config.yaml
n_layer: 9
n_kv_head: 6
norm: "layernorm"
positions: "rope"
rope_fraction: 0.25
bias: "all"
tie_embeddings: false
init_std_qkv: 0.0258
lr_mult_o: 3.0
beta1: 0.95
batch_tokens: 32768
dataset: "wikipedia_en"
Each number is 128 + 24 x the weight over its row's rms, rounded and kept within 0 to 255. Layers, rows and columns count from 0. The size above them is the row's rms in percent of the matrix's.

# layer 5 MLP up, 768x192, rms 0.383, rows 214-262, columns 0-63
size [ 92 103 102 106 102 103 102  99  96  97  98 103 103  99  97 100  95 101  89  92 104 107  98 101 102 100 103 101 108 100  95 103 100  96 102  99 107 106  94 102 105 100  96  94 103  98 102  96 102]
[[134  85 147  99 128 116 113 121 151 177 140 119  83 152 134 111 138 154 120 106 129 135 118  82 139  95 150 115 117 150 102 176 143 102 109  97 150 108 101 174 145 160 118 103  86 149 132 117 153 143 181 149 150 127 101 142 155 124  98 143 103 126 123 124]
 [ 94  94  98 156 130 119 141  90 134 134 172 121 145 165 124 128 143 104 116  98 126 130  63 125 112 110 148 109 143 109 135 134 126 130 105  82 139 175 142 158 112 182 113 131 143  95 136  92 171 122 151 185 131 158 136 161 125 102 149 122 113 136 134  86]
 [150 106 118 104 143 126 152  99 125 147 102 148 153  92 127 134 109 110 135 141 143 157 130 144 162 126  94 161 116 149 115 137 145 110 115 139 101 132 186  99 119  95  97 113 157 135 117 121 177 116 150 105 153 121 144 118 182 114 161 137 155 133 115 130]
 [137 128 131 120 123 174 129 144  58  86 156 107 134 103 121 142 117 145 168 132 109 143 126 147 129 117 120 135 130 136 121 102  95 128 112  94 128 132  92 143 119 137 120  96  75 126 126 182 139  93 117 125 137 120 127 147 129 122  95 106 132 147 145 138]
 [143 125 105 111 168 107 138 140  65 151 129 119 100 101 138 135 159 144 115 123 150 142 119 172 143 145 140 127 112 143 126 129 101 105 149 123 125 109 146 129 159 115 129 105 132 109 111 137 150 144 180 156 131  84 118 162 141 163 128 121 152 104 128 169]
 [125 108 128 151 149 132 145 120 127  90  94 172 104 123 170 117 149 173 149 140 105 109 140 115  95 102 135 138 163 105 146 137 107 107 116 128 114 148 134 103 101 125 126 155 117 141  96 151 106 111 126 132 140  54 125 194  97 139 126 162 156  89 107 137]
 [103 102 135 114 122 104 124 172 176 124 137 121 143 115 152 131 178 156 152 106 142 155 131 141 122 121 148 123 116 146 104 130 130 133 103 162  98 146 125 165 127 111 161 111 116  98 124 142 127  99 149 117 121  93 134 120 111 104  80 133 105 109 132 114]
 [145 165 170 138 112 123 115  80 153 121 137 162  98 138 129 119 134 129 183  95 184 183  90 117 141 116 100 129 117 104 163 108 117 159 135 116 158 109 110 153 142 139 171 167 149 150 143 167 102 123 109 133 133 125 121 137 115 121 118 152 157 121 142  91]
 [109 144  83 105 153 128 109 122 165  94 120 156 181 119 116 155 121 150 148 144 132 120 109 148 113 122 141 144 118 183 116 121 145 129  86  84 162 164 126 133 128 111 159 121 144 125 114 137 102 128 151 138 153 151 138 136  69 132 128 109 100 148  86  95]
 [115 127 135 111 136 146 119 148 140 130 135 161 131 141 147 151  49 128 124 127 136 138 134 145 133 128 130 116  72 184  92 138 120 143 132 106 107 137 127 115 115 106 111 148 122  91 134  84 116 123 143 152 109  98 140 121 150 118  99 140  89 124 122 117]
 [136 187 151 125 156 133 135 171 102 141 154  96  75 148 155 118 174  93  87 133 104 152 104 120 129 154 174 120  98 150 154 131 163 115 128 120 142 129 126 115 143 145 157 109 117  91 123 159 151 135 150 122 154 120 139 145 100  94 159  98 130 134 106  69]
 [133 147 110 122 137 116 129 138 140 138 195  81 160 164 152 116 120 111 135 156 151 161 123  94  87 100 149 112 137 128 124 122  96 146 103 123 178 132 127 169 155 126 171  86 121 162 118 144 118 156 141 112 132 114 130 168 151 156 110 101 154 159 147 123]
 [113 130  84 150  82 165 123 119 137 150  82  96 120 153  77 156  63 154 150  95 114 127 158 136 119 141 150 108  82  97 171 145 103 120 128 111 135 129 115 169 158 124 118 103 138 107  71  89 121 103 122 129 100 111 113 154 133 128 137 160 165 125 152 139]
 [143 137 145 150 151 133 129 131 121 146 124 107  96 125 118  74 125 111 119 183 123 149 109 160 118 140 117 140 136 158 100 149  77  86 142 156 149 108 159 141 139  76 131 152 121  60 125 126  72 149 111 142 129  86 115 135  71 137 143 132 132 132 166 147]
 [116 112  94 106 123 149 107  94 128 115 171  96 108 119 122 133  92 140 132  99 106 122 112 111 122 121 149 102 142 131 131 103 131 144 101 153 132 108  96 144 140 110 111 111 122 131 113 118 121 160 138 133 149 146 116 107 147 129 134 122  82 155 153 150]
 [152 140 104  89 113 148 101  95 176 112  95 137 116 160 138 163 144 142 129 125 136 112 102 138 155 107 127 137 153  97 127 148 156 118 159 107 151 128 129 110  77 124 141 153 105 110 116 150 146 118  71  84 150 157 163 106  92 111 127 100 136 150  77 142]
 [102 130 163 158 141 106 158 125 130 110 108  81 123 150 116 151 162  94 107 114  97 148 118 128 133 169 147 105 148 125 135 166 158 139 110  95 147  74 121 111 129 134 140 116 144 103 129  82 167 135 117 131 145 152 143 149 132 148 115 140 121 137 119 143]
 [ 92 117 132 166 143 142  88 106 127 131 178 104 165 144 174 120 146 137 114 119 161 124 111 113  92 128 118 137 144 142 145 154  89  96 114 127 127 134 147 128 113  87 105 108 101 116 104 111 130 149 168 139 130 119  98 144 109 153  91  99 139 105 138  90]
 [105 141 154 134 113 157 108 145 111 118 130 103 124 149 149 139 160 135 151 125 154 152 100  84  90 148  95 151 134 104 127 117 145 126 154 121 112 111 118 131 142 127 127 159 158 153 124 120 141 125 119 175 145 146 145  83 117 155 200 133 110 125 150 128]
 [125 160 119 144 145 131  91 130 159  84 138 129 144 133 143 136 124 142 117 137  52 139 142 123 144 152 127 134 101 116 129 136 165 114 136 123 122 141 120 213 107 135 137 146 116 108 102  95  90 131 119  39 148 151 128 147 159 122  99 123 135 113 160 126]
 [103  86 109 135 117 191 139  99  89  95 120 146 114 131 125 144 144 165 126 158 146 129 135 133 166  82 195 105 119 122 135  91  84  84 137 151 115 145 162 150 104 121 111 136 131 157 145 129 169 168 144 123 133 136 105 129 131 136 133 163 154 132 156 126]
 [ 68  98 125 107 104 101 158 124  97 102 153 114 147 136 106 122 119 115 172  86 150 205 159 148 140 107 127 118 142 143 139 124 141 177 157 105 127 132 125 158 115 136 130 124  98  87 147 159 109 133 148  97 113 124 143 145 127 113  94 154  95 128  98 135]
 [150 126 108  74 148 128 169 135 122 106 125 159 129 104 118 116 112 170 141  71 118 131  91 119 110 115 116 114 119  96 148 113 153 153 101 128 149 148 104 134 144 124 120  89  89  80 115 143 161 141 128  68 129 106 172 156 112 133 106 123 121 133 132 146]
 [104 135 137 147 149 128 141  89 117 146 130 156  97 125 104 155 159 147 128 134 155  98 105 115 150 108 123 104  77 136 128 114 138 140 124 145 128 109  86 119 102 102 170 154 139 123 183 132  83  44 152 122 160 112 141 122 127 140 157 160  92 133 141  97]
 [117 142  89 129 108 127 148 111 124 169 128 156  94 120 122  94 136 132 165 140 103 124 130 117 128 143  79 111 119 129 107 105 154 141 141  95 155 121  94  91 150 108 112 147  92  94 148 123 143 122 126  87 129 135 144 120 164 129 101 148  96 105 109 135]
 [115 133 146  70 133 108 114 104 111 169  79 152  89 112  95  97 111 108 102 113 128 149 108  83 147 123 135 147 135 132 148 150 105 131 120  69 148 117 130 138 182 141 118 156 128 111 171 141 107 141 103 145 126 134 147  93 148  87  93 139 133 108 139 133]
 [ 73 167 132 155 110 134 137 104 164 142 174  80 113 127 125 132 177 140 120 127 113 108 109 159 136 114 124 109 114  95 103 160 100 137 132 142 102 111 136 146 106 108 155 143  98 122 129 134 146 180 129 102 139 131 129 146 144 114 158 155 128 125  92  87]
 [105 114  95 108  91 159  94 146 146 153 150 111  85 118 120 113 137 108 143 129 163 159 113 147 102 120 104 127 139 104 113 130 114 146  97 152 145 139 117 130 157 138 144 113 160  88 108 108 132 148 109 114 130 128 112 132 154 122 171 149  96  91 159 134]
 [164 136 124 139 116 137 131 116 131 143 113 116 121 154 110 146 151 152 117 149 135 120 143 192 144 126 107 106 127 137 137 140 130 129 132 148 148 143 128 173 133 133 132 125  91 156  95  74 165 168 136 100  86 106 116 107  90 111 136  83 125 133 121 127]
 [128  96 104 114 154 139 165  94 135 137 142 139 145  81 160 153 100 127 126 175 185 136 154 124  98 109 133 129 140 155 138 139 132 152 118  97 137 102  96 116 108 102 107 119 123  87 168 145  99 132 148  70 127 131  88 161 142 112 146 117 141 134 119 159]
 [120 100 125  82 105 143 146 143  95  92 153  86 121  91 102 132  94 180 146 155 162 130 103 123 101 132 157 165 152 104 120 164 143 109 116 112  75 135 146 138 137 109 120 131 145 153 112 142  98 124 135  89 142 182 107 108 130  87 147 152 136 118 124  89]
 [160 128 110  92 177 135 112 117 126 151 140 100 150  76 136 167 116 142 178 138 145 151 119 142 115 151 151  93 123  96 144 137  92 116 118 112  87 111 121 137 126  93 147 112 164 105 141 128 176 140 104 129 155 137 104 134 145 120 168 167 100 136 102 141]
 [134 155 132 115 160 100 127 148 124 135 140 157 131 146 136 127 128 112 133 149 139 142 136 142 163 126 142 133 128 134 103 141 148 143 127  95  84 105 120 112 149 159  74  90 105 107 176 131 127 156  97 115 162 125  74 154 154 135 119 118  98 130 116 139]
 [136 109 126 118  96 152 139 141 122  55 129 120 100 105 158 154 100 141 105 146 127 107 101 143 120 111 139 106 126 115 131 139 181 115 130 120 105 110 104 112 128 108 142 152 110 102 146 152 159 141 126  89 104  74 131 100 106 122 135 120 168 144 121 152]
 [105 129 105 110 145 123  94 134 137 124 111 128 153 108 142 143 155 114  92 146 154 143 138 127 145 124 100  97 112 151 159 118  99 114 113 149 123 125 135 110 189 150 100 125 103 112 147 121 157 150 100  89 110 155  86  83 129 126 107 117 149 145 136  97]
 [ 77 142 179 139 122 127 154 157 145  62 124 100 138 120  86 124  70 182 138 110 133 149 128 121 121 113 126 163 131 112 130 127 140 112 140 102 122 128  86 106 151 147 143 134 122 151 126 118 149 159 108 154 153 135 123 121  98 124 102  77 125 143 127 136]
 [138 158 121 144 127 147  94 134 121 133 141 123 117  81 133 172 128 115  82 155 116 117 141  92 103  45 111 118 118 126 120  84 135 154 133 105 157 133 131 144 139 141 199 170  78 149 139 132  83 112 115 108  89 147 105  95 162 147 127 134 120 151  81 152]
 [134 125  92 140 136 117 113 138  88 147 146 111 121 109 102  93  99 150 146 171 175  88  78 150 115 136 141 141 179 103 126 172 134 160 127 107 136 126 124 146 127 143 130 120 122 145 116  86 110 151 130 143 132 159 125 113 121  89 105 135 104 151 149 142]
 [ 69 104 111 149 114 138  85 125  98 114 143 159 123 130 149 146 158 140 124 152  91 156 168 148 147  90 104 138 130 154 121 121 128 124 127 119 154 136 137 135 137 135 103 152 111  99 123 135 142 113 115 122 124 156  75 140 115  98 110 129 132 113 149 174]
 [148 104 157 164 120 147  78 139 119 101 147 142 110 137 121 139 128 134 129 141 124 125 108 122 120  61  99 126 175 122 131 128 151 141 128  92 107  92 138 133 120 105 148 116 135 187 134 156 124 144 109 125 117  92 134 127 146 117 148 176  96  85 134  94]
 [126 106 141 128  87 134 146 128 136 168  95 109 139 130 143 127 146 156 114 139 124  77 133 139 109 165 127  82 119 145 111 101 123 111 127 127  99 157  86 123 127 177 160 158 125 123 156 122 145 115 104  87 128 149 127 129 157 147 121  82 137 115 129 126]
 [124 138 127 158 138 119  95 129  75  90 170 124 122 140  92 123 165 117 100 163 127 135 152  97 138 129 131 137 106 123 108  99 131 138 131 101 113 106 100  94 137 164 179 185 135 173 118 137 118  96  91  87 158 107  91 134 130  93 154 127  79 137 118 148]
 [119  79 134 118 152 144 128 143 110  82 163 132 100  98 133  79 131 122 108 141 130 163 130 116 134 168 166 142 183 127 120 128 130 113 152 162 153  89  86 117 132 140 122  95 149 153 107  84 131 118 157 136 128 124 130 151 142 157 164 142 152 142 123 121]
 [120 128 126 168 102  95 113 121  85 117 136 133 156 124 149 160 101 145 158 124 164 101 154 108 167 120  86 134 103 113 150 146 119 103  82  85 137 111 102  99 149 138 166 124 150 167 133 124 101 137 112 140 174  98 109 134 143 135 154 126 115 133 132 156]
 [137 118 134 141 123  98 140 119 100 140 115 139 114 103 103 111 177 122 136 188 128 110 122 140  90 131 161 150 195  89 147 105 141  87 151 156 116  86 197 111 113 143 159 116 140 155  99 133 101 102 137 145 110 128 124 171 165 145 151 139 112 112 173 175]
 [133 121 138 127 149 113  97 168 152 135 146 122 109 147 139  96 103 135 158 104 170 125 127 100 131 120 136 112  94 132 167 124 107 137 138 119 125  81 105  85 146 114 140 109  82 112 114 150  99 156 147 138 149 117 119 124 150  99 186 119 100 172 136 176]
 [117 115 111 128 138 120  61  62 132 124 155 141 163 134 132  84 129 125  84 147 134 137 121 144 141 105 180 157 135 131 135 130 159 145 106 139 110 185 134 153 139  55 144 109 105 122  84  97 138 151 129 160 120 140 106 122 119 109 136 137 117 114 119 141]
 [144 130 107 122 113 151 128  92  93 131 156 141 135 113 140 111 144 105 152 153 158  86 116 163  99 103 137 125 131 114 119  86  77  98 154 128 117  94 115 137 135 104 131  99 138  99 149 139 126  98  95  91 147 122 112 130 104 181 116  95  91 115 144 157]
 [132 147 133 133 126 134 142 139 154 132 121  94 130 152 143 126 138 109 119 138 118  70 133 126 148 142 103  87 153  91 142 127  96  91  90 119 134 139 148 161  95 107 109 119 128 119 161 136 144 137 143 138 180  80 108 144 137 104 115 123 110 184 162 174]]